Weights of a small GPT-style language model, trained from scratch on English Wikipedia: MLP 320 SwiGLU, no biases in attention or MLP.
Each number is 128 + 32 x the weight over its row's rms, rounded and kept within 0 to 255. Layers, rows and columns count from 0. Numbers have three digits each. The size before them is the row's rms in percent of the matrix's.

# layer 8 attention output (transposed), 128x128, rms 0.228, rows 86-127, columns 0-63
099:084175105125109108144157146175133161170161160121180123090139124135166096132119138144163091081195106144143121140101141155102169106141081199162159132078113157194137137135098078123136062061106100
101:156074139074104129057198160092142143057094130133130132140145145105124142045184077174149109154127132079114152145116115104138125146150130123129079120103133164195126096134163098139176156141162125
100:118138081150193111097122191092087098108078088147139159130152156083178130070094090111108191127113144123150083123146162090116113116148166147095185091164114110114137160115135156104133112140098106
104:115182126189074107082116117139109118087168154128152060130183106106178096118159160089134157074088149164162120095089146151144133171187091114096132132118120125132099110089110054131108208123196151
102:127114136120117172126132121158114120123093023148124129147158133107098132098145137168147114118110144159129164176118135059147118160113012168134097113078145135125123190151146137103134100142158120
097:196154146125117101150152132118137135123136171106095169161119123202098134110136157158120156102096113122122125173162127125067103160119066082105056089141095099083092132092158098131103205124143113
094:137086120140089162140168130123104130109141084078160117103064150110179187085198128077112087118178113117112137130142124198174063096161119143131225171123127137102125187161074164132138117123065173
096:153145124095070136161191077182126128136151181170143184117126148096078176173103154160158095095112145143138182175122100149124141140123168157091089127164122146121166137131180121171112066074155091
097:139125149156159123113119121149142165116126145108091171122150169158128141094150173144129121145119101093085164161090132152184105143121165186146160097095152114142072152164132149142120097110133144
094:128114151102145126110095205085173102067135134112104108147152188148104088147164182125119124112121142088173137179147174176122184124145098154158187129228110090143160114114183178125151063111138121
089:158141106145111160072167135133142173112111174153076164109122124163117164071127152119130102144130148078069146145136126092098087148133150114096132076212115181086114143136135143144175148157107065
102:139137162142152123104116143170146137182173134114124143105097151107221120155122141111105103118087117153092108066153102161134120146079162120165175165153152132065164103090121139174126126198138070
100:120106111155134098153152164106187119120138121112070160123094131123103179104070124085112121186167140114146064100173125069107132068120146166169102118144126122119100144085136084118116100148116150
110:152158188179152114103084157084079158122108206167131105087087099112142096117113091133143171111152124074123094109138088086133107129078137106096069174085123129136124156171152164079068161077127151
100:101177163118125129136114074120086136106164136141164145099127094128176073138081170129135164145127133116158139139123098148106153148114114111108087116082125109148072166193174185149204133115113184
099:114091085158182128103135153178134115110109100158128140132123132193077096099116122140149118151120078188096122124131074065132132109185058152174142147103140099125133083114123097115061141156169101
104:159073119135165150125126137081130147112194143127163081133085067134149113080149084080090096074112111134161153131099133128123170122122088101140154143136158172114126172126138102136131115111098116
094:154118091061132107122135136158117184126129148142152147102127150178145154120111139165066106075161134101183092107086119087125127153164140103106068136136134191158102134112083184152116209130148136
095:136075133168135073147133131166137121202085106136092197135102132157087059061115143128128103177107123131097083144154128121134151131115150125113132137150120127097125098134138122219176101151075141
099:100140129142096115071125092087111103042168137139122099065100159083192150101105155116140058110116135093207106165135159136075110105161161160121170131100120159143168110177162106116097107156070082
095:136110206103128000145113103165112080096115155105178092087148105063132121123163121165158158087092094149141150132116144076084122108112156118134168086132102163213141140125129117138161168061125127
094:147183112096175120103165110148100126075160153197135144110117170139162067082128120101145110123063075101148156128128061138141117182121112094143138081087127144144133177139111136143087141119165096
106:135118138159157143123103156141120158101125105051055129107110139122207134142121182139160138104141105194123148082138191058061107117124164145145086146186153131133128168131131148072138085148104112
098:145142102127167141122135093079115086160113133167117198114163101131086134144183102104164163124096125092152139134135178114129135145119071108083086111106108170118120107110128213110137184099110121
102:132163103121215143093126142139145092119130117147111116112115191137112090079108159096096110123061155141150147114113136161143124152114167113153176109150163140094037112069138009113123158196102090
104:162143123117150144062119100153137121181150132113086083115157093117142137134123132122120136162100139129148098147152122124093156160146152113159015103117171143111170083104118091140102089154185108
101:154101154193133167166112107143107108140147141125100171146191101193093136129088093105153102176067107169112108149074131082083103129097232150125057138150136125056118148117134150131099136086177113
103:117124121081125120163110142070172131134169102149116106155148127091148101132119151153076176062108100172093065112131103166124071104124171187126121110092109147134122137126136102143110154093152141
096:117102141126181106034183138083110115114163129124165102077153116159114168113162165115144063106173155106123121166086092064095185088097128209120142167081131082119162123104200098113114071163117115
096:154103110137129166078105182139145121160096114169133102148132164123193148119175091119083147135091116155097146126161095101089234070146178100135106112082144134168155118125063146153134146127122114
107:100072085140121113054140103121143094131143160145154181152101097128120077169156156126128113095125139222152101227146062151132151130173117167106148167179131118133162079156044152108104156150110128
090:154094156143130142196139163046096181077125153137147106086139129142186126099192094126154140073149147156162174192103152144128110140139162103144159135091086120116104179150087156166155057089156129
106:069112150114124070125211164123159101111122131129082133159145157138071136171135162078134164108127156135162137153159168104124104049106129166134125157091166062148121118111220169103137128130169186
105:136125122103190114159103118145135178118128099125069081139161108126114115113157142165096130097148166127119162112165114150146110149149015035126146126127101139139144140102125150183129233135156091
098:105179131089171118049124081089134121126136151160125099190109140147167178157136158144142089103088121092150119238095090170126138122147149077113091082103127179164150154128231063076112176115157117
105:120098129137158103110129227122171135196088146115116152165121113057118155139066111116165176121131112112117147119179132115122100174151201136127117051144143143193139167182184079114199092095141082
105:158145086104171111104160136104071128141145107104114173110093086147146120136191145179123140069163133136180138175107077108100134144102118149125149104090121135137168088108118098146138123069121162
087:118101132083143146116118056167132133172141133106144083098174067118166115109115094154128145128055172083104088111075112125133097098133177155139161118077113147126108137121143163189098135163173166
094:106147115113133155130137080114052106124071028085156137089164123083156107136165122135200087087125188126127108116109112080118118165163146087123140159118135150130108093135125089103096133102105134
092:105100117096162120152136153116073124149144132136162089085126112089054167111158124089108180063170127140161139104107093119086173134188110095102077201088155092151136187143130103096117113101127125
089:152139161139108135063145112109131122132118124071166124142118135130118218083130072165134125152123114083092154179116106126152142113120047113172138100122130095177109144107116085158122169112093182
092:079136131101073189100159139122174118153109123122050053155120085149138142155061144091137120120144146115144098157090113166101150104095070124102190139097122128168126107086167113113075142109115126
# layer 8 attention value, 128x128, rms 0.25, rows 87-127, columns 0-63
102:105106112159129121049148152115144107095083132184120115112130083140149122093130202143118157112148183101082157137118143081124050107188129111149132142129190132158124183151169089119123126134156109
105:076115064136150094108101140148141150106140136115140135148124130136161129054125147108098165142129078081141142108121122159071098149159135176104146076154152132149158083138106126084048146113095181
108:163132132136139086133154132073127116129088163143164122165129190107126120113162105113132169165067091061062142142135109152111159114124107109150163149049164118038125126192119114206163127149077184
106:110090158155130098111126164145095171099119211113100119114143167139100113118158153150148071168127162127176139136089093151130130161102117111166064152162100137188176133070168102178134104092116161
100:188126081155106098172193154089132151161190076169097117094130120102124092100061109142105130161140140084111137089036091108111140170128086037117112199083144145173168123120152156123137146114097162
098:079125157090151130101195106160129115118164123135123099100131143135127166114177135187143097105138108155065165121116173159141142112152124088114125109090078098176103113123125135075117073150112181
096:111168126147122180138186167106099122171116150133136075111102053171099046141151152116132140096166140145144136144097133084108114149170145136145087132123117098141158140180055176171162119143121118
113:101098118151084121101137059135156119083172157168172142152134141187139125155156144193100099100101123146133139147163134058187111081146141090126125111078062125139154127133154154159077093124139076
094:144103143138117131150151099105152127180114095071126153137106118146079147119151125088210099135086096173067105162118210119091133155126104120172058143183174141181108108069133072077133153109127119
091:090107114125072081125154175104099135066105085125143145164144180111139129084085117128101080091133142160119121166120106139102148076235145095122074139128130156170103148146082152114111126131171134
105:092100166150111131185115106090097098150188162123127147172124073144113117166110051129143107103103118139121115153077141148143102115143120145207128153117144124038102067154137133125148093174134101
102:227074145111102129149170124126151121117136118094129122171131099134146142084158105164116168178173170085129113122114110090107133062078139136078113115152133085078092171093151156097093094137141096
108:121119152077073139145125168085112152108207170176147086123124167127173142054143138106138178088122132149132135101172146096155161085115124164097151133126051128169179108164173137104107168073126145
108:108129123123154110105098117160124171188122185183105132140135080074109086089107085163195128082093105156150147116147124086113033144131105190134116078116122208170137087159146115107165133117094181
102:137137105087128111112095081125151139095084076112050092139142094136114182116180164083087175142103094122153094113074186170118124092100126085158132172168168078102131106100095114135075118106125125
108:146129119110091147153145168097151132119152067137144112099130138167132200093166071192108096140105115109100169121136098121080098167074137104112149139098062093136077151097096101150124076117064087
100:130099148103152112113079096155097104161162140153162131122103129086141102105090139180090166132087216089104108134136193126107175165118137077098154110103120166142135153125129070179100088080112121
103:100120114149073083098141107140136159168162113177072231106109131118109169121059104124124102153161114122096101130110123151166091126124165133127124062143167093161135117109099106139172090156161117
108:099169132102120113158092141145175114134113131094164102143124157121101128162150156143167144124108080109102152177156113135099072111151134166143196124220154160087068102173100158093134123101142049
103:148134078109169173102090187107128159140134149169152107134116128120143131180115117127161156108199125113096114175092113109132097131105123129103110074146117150115139084184109143231118174139073165
096:134110085111077154127067110129138159107127141147110100161197064193096098089099096083138221105124108062170138123115145156144121179125127106120156123123164122138098089189158162137113126148143159
110:085051076148175077101129132075113116107212096131094130145116138136138150145130167153110106091091072199178081141118091142128126166079115128110122086142113119139143090145136114133109119103099101
098:115114128157139146091149137230079137117094175218112121066118130160167124134099143099138138130142141107102113147136119122143149148119093110161105128112115118161095085113164106102099149101154173
110:131109052100154101140137132149116082145119123088132171141109096149111165159124143098129169152125133131106101113135146131098107167126116154148147172115171130103114110127106178154153114149092140
110:107094144159146158087116113076136134109105160153182101142126079148132108136150096080098146152103141091129146114062102152133162131167170132129176117122134126084104143115175104136144153082150086
109:111155122195099081135144134147079163111121159111110175100144114143137140187092103128127172147176116134131110162101049106146159118155170107132179114124112119160082137153103157143096144111092104
101:207143124134138098154079128118106171182122185127115168143115120093081098125073108169128139153111070156124159167110134148059127137087091184139120109132152155148082115144116129117128126191111143
096:151125152143067153107157124161166136098137139139083105165145076189100149165167158187134160140173141101135147149100145125141098150180140172132157112125150141159066128216159068107146138081133149
098:149120080093150117122122121139127142110163191131104176127138065120136113177122124073114080153129111062112099162125089102137116179151166137146095092152103051097115164096115121105072159111156121
104:096186146154158162104059109151157135183162082079105130101163152141116069119207144186133113161144086166192115137095124159127156142137146086126154113115150136126119153153077108123169087126128123
089:111079150145099145123167161099089059110145129185141129130149137137083111151176120178142110200106148121113126116136108159194131052135177161107078148109137142131157125110150095150073120099092173
109:156143162163176134111070091152110119137148083103111138169157118144145106096100171167193120097105208085147139111085162112075103138136129151112081118144108156137190161136204136136090146108156107
114:110167125130144134159149088130097129088132070171113133130075134076133082141080135078121133137080105124152151114120141133114138148058098085111110123110190121155132130098153070116125182087103143
110:139165095159141130173119162082111079125121133169151062122205125138115102081144070135127192142125111115115180150152163114080139154136101136146116131137138191160059108211121125142152182094182127
108:106127096136059122035122172144122113138137131134115088208126097143155125113099125127125108127140082188103132148134128137093103148086154192111105068133120130118088095158153186125092192126081095
106:116088109131154119171129094107162124184171111109140087065141141141094131111110089198136125102145103130161131159175096127122153151123152129091103117145075087180150137170101098181124137111145188
091:130149052149126110159152058164051180131126186144139171132129109140145128122118134116092094094218140067117137111156123162158112129117120091144182064142134151132095115132116189090136107131062074
099:068164043128155070100168120138045122095163138107153063150109179121143153126142131095107089096173109089209095151141108134102180132138114123114130110142135192131137115091136129144164127164150158
093:158159117067123164108137143089139162056142114109110035102129157126113127124133154101096150168108198113106082122121146079156154148069140201105150181097108114121086133118167092118147122086080136
087:117092171082134121130127136093096155127086084147147115145150166125088139208130091140163134125163146140105127156151139105152119172128130149073110199147122060132148197103159136117120133133158174
095:180086140129166137099101081142091120143060144127139109076124129124116150087200160121092167096139128124129200039097110113086176146110103091140108078124192123131170100119136163096121132062155128
# layer 8 MLP gate, 320x128, rms 0.269, rows 0-43, columns 0-63
109:141123089164122095143103149142133123160099065145090086088106151200090102070173130117133106103119132105131174135115152097129143178138122155084131105103139105158124148187135052141163110093091087
091:119083110061100087104057136122065182083115135134129073127146156166098085166074120134079136169114112145163078109136164105130137119144092140209163167156104144140156161144095150140150096208091134
105:157132116124135137106178143114162056071145144095118122090113162158131091164163119095143115106076082093137115133134120126112100125077137085083102094135070113228122105175149088113138135146141185
095:078125127126173159154084123187163153091094143079112180035218136129151139160068149152113072106092134118139160083101131117168133172135138186146089132137144173166138128149077165116165102155083130
103:100178159108162133105143136129061088147101109169129150121099167084071090129091164120030094092126166072149138101065098126145169131162099135145173181100107064137064144150088106121136114161164165
098:174131166115135056160112115113078138213121097147154158129131129136123126131167083138148122130116089053074123117092138130109131079167136132166115108152072132106161132100095090128073104084129145
109:100132206123125155121104079116128155131134170152067094149121122089118147076090102142125142101133133086178150168113137087066147168076093102180144150094116145139191074122135140084110125194152122
111:120158117171132131182059056122147121157112127144166154108110155166095114130122159159101121103129156122109165138135156152126176126118139143109145069135125081093163141184137214135144077140146129
107:127179117163095151151085118087136067089142185110183159126129147130159112085123126167148094114098118140104139112109180172117087125146092105077155112163142125069202183112100119160140089179117070
126:116144123124128169041128141111115132104126112122109135133200177098129138092141133088085140142151103132179085107131140122093144162172119148105114170114145139183141121134173146166083144149118191
094:120076128087161079161126066161152107117126145171155128191119153171130137160164104084092078102166127114109158126164176167141207118189134138163137118137139167119147163140068201080081148113078114
086:122151059074105160161152101110167117113106169137141114193131153160081154166048166153061087095126086119086133121162161127069183103103162141158147171144176144176032160130131111110128157179142109
109:088122152149140133150110132177115202148116157153116184164133189125089095104135129177116110100092140121122137152086086130138164133098072096137106088137125140104134084151130129022133108175187058
098:131158113108103113113119131166107111098149155122173138130114186106083149120156071131113100147144135013168119101132174129127127092130144154157166122146151132101181143145133148087139156143185055
102:105050181100098068123192110148163159103166169114117066161137127134139147133154162111172093091085090196137143129103154145134119146098142169164110102083144175096090128114144138128135130127160072
105:089124158078115171103063096162178094187142162110100122156095095089065090081151139086121137176154124108158118125169165098173091123138152173136163092134146137141108139133068168119119131124054163
096:137210185103139090098123093124157071085136197107120102160136133122132161130120141131114113166085139032176153149089135134115087112137152155115118133098153151080139144099154062098175101143110110
097:104080152108180116184133060084125100103129115157143168172113146131104152070152112136089195058068120075134150158086113162129188137142159121116116072109128122129182104163137119098150095124139087
093:101148156149202216154117112134066054154122160151096115126102088112096149154138075137139131084155122176059161057134138109125133134113114117115170173136126128121195118142150098106111157153138074
101:093152121159022105135112124181163172124130132098180155153164139084108131172086114141109076146134121110102071128129128171135162099103138142134171188129081125123125142102117197179101131051156143
102:124176122100087102107176108144094100136128192117136151159159163094168076097084092170138112154101138097166156110121159151106111114100117122075155178158157140172177093154111169140138118115140183
093:170135120173150144125147113127150121151139089112120120111089117172134154120086126100138147147131136138089125094123106136119166132128160106115152186129117066145123083120178140071116117103105068
112:125066100131180104136104141128153081143148136131153135107153159125166086121152102140114092110099171123200178146150144075086152171088072109085124100156138134099145119119133159113129074120068123
097:103125103116129097138144116124212114114155145082106128123121136069149162158071130133105108170137136157078039127123122142142116084139142161119167202107088058102110069126138163135156152044158151
094:160142157094136118121124130135188127090160144145121133125091116097104092135125115174103095113125110109075112212132111168171124119176145085111175112158120124080121129116219135123117107056124103
108:086101146086104125044148173139135101080186098119106111155140165112132126143127117106128120124127160171130115129170128124149111142176100135133045132119130021090146155145089190150168059083132086
106:111151124162145114175138125211149107107187136167106118127145161118082154135155131166133139153151095138146147119139113178124139175139128124088095170130108112064162117124098111170113121078171126
100:079093148132146108123147080090103123108129080148164058128135112111116101071095151154170148106090164094174086082101102157170131127110110172086172099062168130122182117139120182106139040101152118
093:143110105169116082085093103125119078146139114136115124084092168113150139144120195087100134160145131119088130130092132182150164114127106114109157095085139173125179124198143122113112137121159155
107:160160184111126112090129165142219075150103084119125128153120134156113071131087094120212127167148062064124116120163105138153188093130102093106164042117106154125124172119146176197147122100115120
110:157091155144130151140149153101133143107134112078113118155184115093157094085128165093207144077095120126097095093095157150059129195091064120155190127124150146165135111133130163136170094112158114
106:089148111106120119145078124128168118144189194096129127149144098115139112140145172192169139139091125141123107181106116089148093130096100131149120136153095136101119085135133168091121130133053029
096:150123095163082085115149064063196074138143099120179117119098181136166182077167161108093107114053144105135115115175170116100164120125125127148162079122087126115167112160134137078165059096131100
087:089184177118132122141169119074127116135113135052117139111158161158138101191137125188181131140093128095142166093128131110129129093131130164154171152067073053097145134118113181132124137134148107
108:092111129174200180142144110095121108172098111159147104137175146160129176125137120143134138149122110170127150129155071084106133171153082104155128119156125150150119104076069120108197102156132138
100:128151111065125143114035058103145139087090150145127119125125141097138160099114115170219156150098131113112148104121138108157164171142104095108152062116081122094147098142136181161167095122115173
105:158152112092114188168112128150121117131069076147152157070143149228095177149111130060163131105109162172193158114119127126180117128123105135121135149128139132072078124104109157108167136114159114
095:160060158123148070136086114113151079086157087173142145086140179169098139152117166139117116156133132081145109138119166060178101123173147142087148077114099185156075082153130124159103117137112084
099:172142155174161136158083160079156142115195130093172114101139209069082105145067130140133176153079138092092106093105146105078127134135182159190110082130121123157113165151125147192136092072092211
108:099157125128175171176107096147126097134145160094118130148115131102097143138188069104147208130109187146093075048123073045120112101106111141130112126175121175137117148106086115181165125121095103
095:155126147121133133109148122136106130202188093086138145098110128115139176137165110148156145142071061171151203159145117178083160175132112176120139105158109098115176137108109113134156122081131134
091:113105180153158164156172118158083131100107063095212141090130159152107175144083173109058148119130122114099132092134169098107137150083088072113071136101196141154106203137115081173111169123186120
090:165144123114038151131098045128178088099173172140080092160163146134134118152124154139134126122092146139129162136138121176105099088158122157122135164143121139133110074113114019105104139222158104
103:173085109177134163174140075091130140139052148162131120168100136136134100118118126130102123079089132159101104142168111110047126120169073077121147098100126107164164116174119140160141084148103169
# layer 8 MLP up, 320x128, rms 0.252, rows 0-43, columns 0-63
106:117102168115118095121116144113123093138159112145081073123180146090138125146168095123156117084127136099123083083121062165161097166157180173150121128114061126135135140146144215184133222121135134
094:059136093135150176127185167149106118108137077168098140165126156094196127084068080148113131150124149121117184108123115169127164164079102130154146117147121136131198154130110137149142164039142097
103:162186169081091097106091087128168116140078060127109107069122108122107128123143126123142126150188200169138119109179110116170108099137159151118178136111137117139104123121145134103106130125135127
098:213123176097118143152155113151087113098157093128145109098131133147146150121118118144193090121115104116189112156122126087150073152139086122128090125120147116084140102158180091168060120145147208
099:079149161142149116089152127088133143111150122142169164134118096168120113190124071136088101125157133181136160160095171110137185080162124174147108152116191149132135094173211161101104131077155168
101:143135123128099194121168151148170099169124113088118139135143142127182111086140118128133158128183143140121207099070123096119143103110148152086073166123107159069147120111172120111130082153091131
097:116192147175152151133157121167172143119139184105104085124097138196155140099158121107102116163091112069098156152107141201086103108104127097097147140131145080147131101110160135131133078094128127
111:168147217160110152131132141096154127069103127127125128114134121145101100130087119204133175087094174116085149117133112193146133131074205134107107125126133141117073145142107090110167176144181150
111:121098126168127157156150145174129123144160100083121126140172172139088148089094095123070215118173103093075134137095134082194094062146107162127123151144187116134088117169103102174166136107100128
120:088131087170134100139076126103138150135093127131048088178128178132131138169095148179108138127171093112117130194136088143103136209075111149153135133093125087128117118096129164197093104159185141
101:038166124072148080102121164119113131206066120150059103142106160124126135116149116152062136139105104177118128108141148092167125155158100108106143130096098117140101135128187119136073145212096084
081:080126148131140113093087117130114147089102080121146148097136097112173082113171066159169189112113142154182115066177159150174131138143114133159119078062120146105129120127163159103143084107092183
100:173141147135085139103126116111065174147121117142166132105088106156114149139101189197129118124180094135200081176119143119139113181122108165142092094115128161136049094139134128105121153167153166
101:160143097201106148096132187155156112137116154140102098143159139178165068176165149101134182123184129092159112220093105140090115109103116155136216156109083093152091107143108135134119136101097122
102:130058110108190102114084129144141134129120108189147142076134110127130122155091162095139159141100116170144177161082136162114174112153064127137140134129073187116128088142121102125102115113050114
100:121131151106123121114175108134104120083107163136101158111184104109152118127099054162109092107133168201135190126044138111122087077079081158147090165077131099042141168098138065172123131139172175
099:127182150137102191116168140164146064100146118105125116153141132096159126125117169171090129141068115115077066163179123150143057121118103144106155111071099081043153135142139147146156129121129134
091:153104148093096134120181148108142123173160126167142143163062123082131191172156118159126101116101166103082114149130143088116086092155156116136123113141138104132080152064089142062075134106138179
099:135114111143144065154116158128122172127143183093111170170137099178093147161084099080144113114143081061164140154131128153161110136124149148109166086150130135072063145115121108190159167085107137
102:138097151111205121099125171093135155128146114133096136103140097080118088111138136072116130165098146145174119140085167107072142128128044125134096105124113144149131141162094140144119106104123103
098:145193143157072071126212121112142126156081167110100033098121114129119213129171181145114123166054136097093099118168171158100139095136160096157092155139132133097139132114143067074159168124127081
098:144148125152066090101161166110130176131179091122116142111092128101108167166073149140091118093094126140100108186098138153117142176176127105120116159099134064075066158126109164165083173126175101
105:156061113143143148147091101155126186134138102068180101196092087142117163055159088093128167115101141136144080128134091107069154145159085112108104160100176120141135176159163082118148125136162102
094:147119074126102140163114142155109088135102144127181104115129073133150139070151145128081113108149123150155082118088102041092109101176126151127179140106181123092128130145084160110126112124166151
097:155103148122140084106134097126137157181140040142128101169145159199181166096132126128132209148195139109108169125163144113112148106126108098128110135143138131091105132130084130156125132131086162
096:158114183134139088082121158111099080112139108071167150135178156132086090096151149094161153093133132150110084168121130136151108156101136130107154119147145106143092046093156157086034124167140135
107:079088133100148084105135103098158123138189067128104129125129140139139127142097099100229100152120130130128176147174093167121067128163083046126100119110112126114132084097159158054133116134134171
101:124095129175189133098164086152117115061167040112120185170153208187140161089164078096069156119149101168077097075119110145101128053170103109121104139155112119102144104154122155108161160135125144
096:092162124136148192158087084168102121122108044134067135158147126160143096119136190074174101117102089108106105105119072168151108130151149135170126119145133101123129141152135069121154132131179068
100:123131125102152134102116139128138152084142185190164186156125182156127141047145149196126090124123134067127159160142182110137153170148119118090121145083141121140114126148127094072133127093128115
103:122116118084089144071091129161127116108140071148161191098122164124162128111157114131163176148127173103137127137135115133166144180101105168171154193069084071177177170112068136152149063115123136
106:084174177166164129109109128127157134119062119117095116145100185134131122086141148109130143106080131105136107116122082132068180118091132160142134151152079120178106137194164108086123147140077157
096:143125101136171083074158165076153169121142139190073101152164120125093076122151135114120098112137165120075128104152080175129089141126092078116116128102125047126121153147169074117170188145113116
101:164117182122127101120126115074168078150113128093096190118116140137132171125102137117063096116199103112141200165108141227081167103146179099116143108181125080118137130128119124144134119114156138
108:116120131104115112113134162074162170149066127169120099146045101134111079146115190067110121097160171134140069152148130166071127190113112119107152155127158159181158123175089146162179084100075164
090:109146202088132133096144162216097051139101144098160116162101103147131110165114102151120059140112113118166090187162148139116138151158144124119112181104107101164156133157195117177064094133120127
099:187177192190150162163159089091108095082149117055129062160108121101168059111128086101147179134133135127127084107092125134142167131168119101114127128119147115130163077155149057116143190142099191
100:139137159123100113168216155116157128151100185098108067163163125073133185117162136205145113146089106054081099131173110110117123135141171153097137084113123117113136118088107139084131152132081185
095:101118092166111086109143154136140116155134119200165127075078162122138093143113156137105125165139145090180141113135173111044092140153142154181176068118169146142131146139149157144086103047166120
100:102107121139109133117179114135142145156067105155139144102137103177197141191097061151117125125104146136190175100099129126148153162095155175145101091046130163093083114105139180105192061150136110
095:105136109134140111124140178149151109098121148126093113104110169092124112123142153076151112117100139132118152073134183091100110118144131088170121173153138173147103169140145173144140153090154058
089:155114117142127120103111128083131141099117109126151134122142094135091117107104093115143140067161157149162141068116122057112149125158142173157141129091174081129119149109131159097116140110161128
094:020100147183132113135125172089106144072101100115139148090120179167161116100103083132151142132133102132112105143137129123124144083149136148141145146116109069115151172130107172101161099086113135
095:104165131111093153153134133139158113122156074117130084091090120104119115196158139130109165147116156201120096109124110186110097138094135061136161183063108086153119155143142109096208105116122172
# layer 8 MLP down (transposed), 320x128, rms 0.247, rows 0-42, columns 0-63
099:135120110127170088134216139094126147125104147155165136146136187112014132092140147138208152107126126154166129201068082108128127142104161107123116104086134125169103188116179152177143112200106170
086:093129107086103101134145108122213114154116164123138120169104154150073128137108130112139119101107131117082095107135125116145152087052206129152135114135139178199153085105145122143114171115126091
100:142089148136100115176180144168117090117106144113186158153087112117070160156122135138112184150090098171157112162168085081128198100084212114140155114127082080074115137160129120100117105122149122
102:130132130163058104083124124127147087126109114177105113144158115081130174140139172125088169160148137104171111152193098058177138110120115076115144145129077120109122193145178114148108098143094132
099:192078087170122137103144097131083072132121103151148109117131165122164119137105089140146154099107155149126102063117088164153142098139158122085139055153124099140128126131137104184123075095095122
093:161138098115088141153131132201072143104102119146169122140142087110138074138132134126110105167085090093102138153167130065149085129100252122163125175146101147135168079145101150113092134158146122
101:094114097204169154141152141157091073131136077148121178091108155087055131119106155092135130084159151159122129085090106113149146139128137109116124104116051146092092136137144204145143153184130144
103:127135123108186138121103141122133105126187120111139149151116128156152173105098080096118135091124159159139119127107097137132148124140066167130168147207132103130171158139101105118149139138088106
103:133156122122124078106155149148154154147139126111144122105134105080079079066109090123086157102077143109083150093089115157052166164086151112166084125124150156165168081121134200170129085153121083
112:135087114116098104185090113159102100134138134134148107150068155120202116116113124161131071148122157125081197086139087120179111082134065102141105076155127136076166137088123083162173116086120107
100:148105131124131084166138122131141097107176177080134144055148134121133125152148103144106139145100107096120155146114126161180120111144057136120098177122106119145110138149117125115102127083120106
081:095149126097126193094120087107127087142133157137110077173144170162087153149125162136077096047148088157111160090097155116128198095104066078155125181137142108173136187121111103129124161142132133
110:121161174126127153077118160077096079113118127085119180096093104167080122135135154130140134121128073123159111123097136168139121130159052133139143159193128067072140161144137139133198134126140125
097:095128126150148143086105123119118157112079183147163143169174087145158113125147136187125101127132188109094161176072136106105147112205072121164172121138121110164187182146153130126129142145107130
110:120181108087134199143082127054116124147095140165133031117098105156074133141180125108144118166078140153099106134175153113086106047082113198179128141131130103127126150106102182149110133082105120
104:109071091179116099111113091111094154120103109087065097151148100129158133072122110124134150093102155162081127088062162102116046130177126151102139116105179116144122110175164106140122144117144069
098:151091133143145109105107108091149122129122109119094108096152136154079117149149152143140138132137115121147147167142162102105137106139162196130162112086137081150120186121169180135141109115137098
098:126153114158113167093190129123129061164172164089141137178168109129157151134101117185165047104101129130135129099164079096082093140172133148082142120137154150150170174097111128124126140148150204
096:095151116155089129127126138160160147121136126175148153111088195121137106139121132111108142122089076173129072097129122109136153133048127127194203186093095085124128143115168139109143138137147114
103:105079120146048086179098128100128144115102104142168118121092145079108117153134128151147164191151137140117148180183118095091133076180112116118087123057133154142112150134161117119057123124118151
091:064114125141126110189108177208045178098115111101179153106141153135116080125104069107104179154172092091139163151112156194092078164073070129125109165115127183103105148117126133135134075150090085
099:128157161103183144149092086112115133142147133091104119105122172091121076122149150132126153151105139135099114119141170121129138177156116197159149198220149128095155125099111171128114112107135126
107:115130124177145157148172148158117128101124094146189101180126115111131100131131099067184117109097147104081104143111126112043152137107134167098134160117137091194118150138162195162078211140123121
096:127129194084168076107147123104144140130169153096184133168089168100150160119117125178089128172089084151090137168145139094128117085110132186173096162109138147142177108107161122133150087081082131
098:134141069057138180091145094119093137138143097096126166103105190141166157136121171112134115112140140177184126145171097110141118158129038113142119125146131103132188187111137117089063124136144141
100:112091097096112145117156130154093114076140160088060129155141106091152091106136141122112191125127107108151110091100138140164139182185056137152145162102128114149135129054122153137179175147177111
107:092115131051141091126099161146145135131147189093102146070085116128078152171178131131152143154204198099160128156117127180139177171153117150110171138117160096174098133195200141112161120118181161
099:072075103106126101149127153106113149079105107155126117155133121128167108169116140112124077114093175086117079128143118131170088173113127083125176069160130079171135078156124185089141087112181150
095:127198116210096144162161169128122179117116049121125155172135076139088133089166132155171122134144121094148144146130121090177106113114151065136127170171135115114086158132102107101198106146105191
105:135049135115132146110111168144113115095110078132065128177133165128131101164143075118160146145115162068095183161100094102120093112150085111114093140090068134129110129148115110160107149075173097
105:180097140121132132203134095144118129105176133157163118190146070145156127102103118152114111130189119136084152143123143145206181110110133082130153057141117130164110135133128146140085089145091144
106:159170069164143191155110079124148099171096159167140098145159227118099122123092091076138152131124118113128098147199157110126079128113116079132123120123135128134089102145127116124125132121081166
099:181094121109167122152087117135089179125126110142152088163084156112105091184074131097172090146121116143069141161113107117100073095163024158195128096147133060178187139085115113134126141101089089
101:181100129142168101126113172139088149177124127120084137156113134121094138185161148116150115085141136188120093126158158161099112177130170099091169157152119157111094154064117168127153094122137073
102:093139155100157180089107096102126155180143157155119108092153092179153142153061102151108095132121079112148169133149161079093094181114086148155162086138069120137161144118200126096176085124149128
097:155109077164138142166126116134088107155153117160117083118103114158078109105103181071127161195058166038197124137134106169066152135139186088143117131128056146147093101164080170148148109137146120
106:175127143148106140148110106102071155106147162089132089160133089117042114124114156073121121138058112144153167147142171155141169162137137152071114139121126111094162174059123169166190144137187113
099:140091101123125150120156147104149127178148147099094095154137154136146139123093163095160078154087177143161160126120111079165113137110146109113111106135109129132126145143107193177164170195074171
099:121127088153129129153105107110114124118065051127118127161128176174255177158178047096112126134138139140128109151161095101170161054120187152074152100146094161135115186148172152124130120188119167
108:088105167135144103135115146136144128086152198121152128164133115066155156094108138164175137108109094144202117097155121143120099111098114081130064116094119094119088147148158049108095105158154110
096:102195110106094096103133122145178124124101150077156101182217054106144170129083101167072142092121144154125202084108154121052156117140121134095127171142165095147128138143125160114161138113115120
093:108139155099161100176119175143108082144121142116110141145110140151153073136179108197159145138149107167170108121136122139127090100090082113145133115111060072123147192113154081112169129118152119
090:134175131100123144121111101128174158093104145145154071092149138192168089144106136134094059114123119156125122152109089065099143113091068136170141234081145093176108079079148112113044147146173152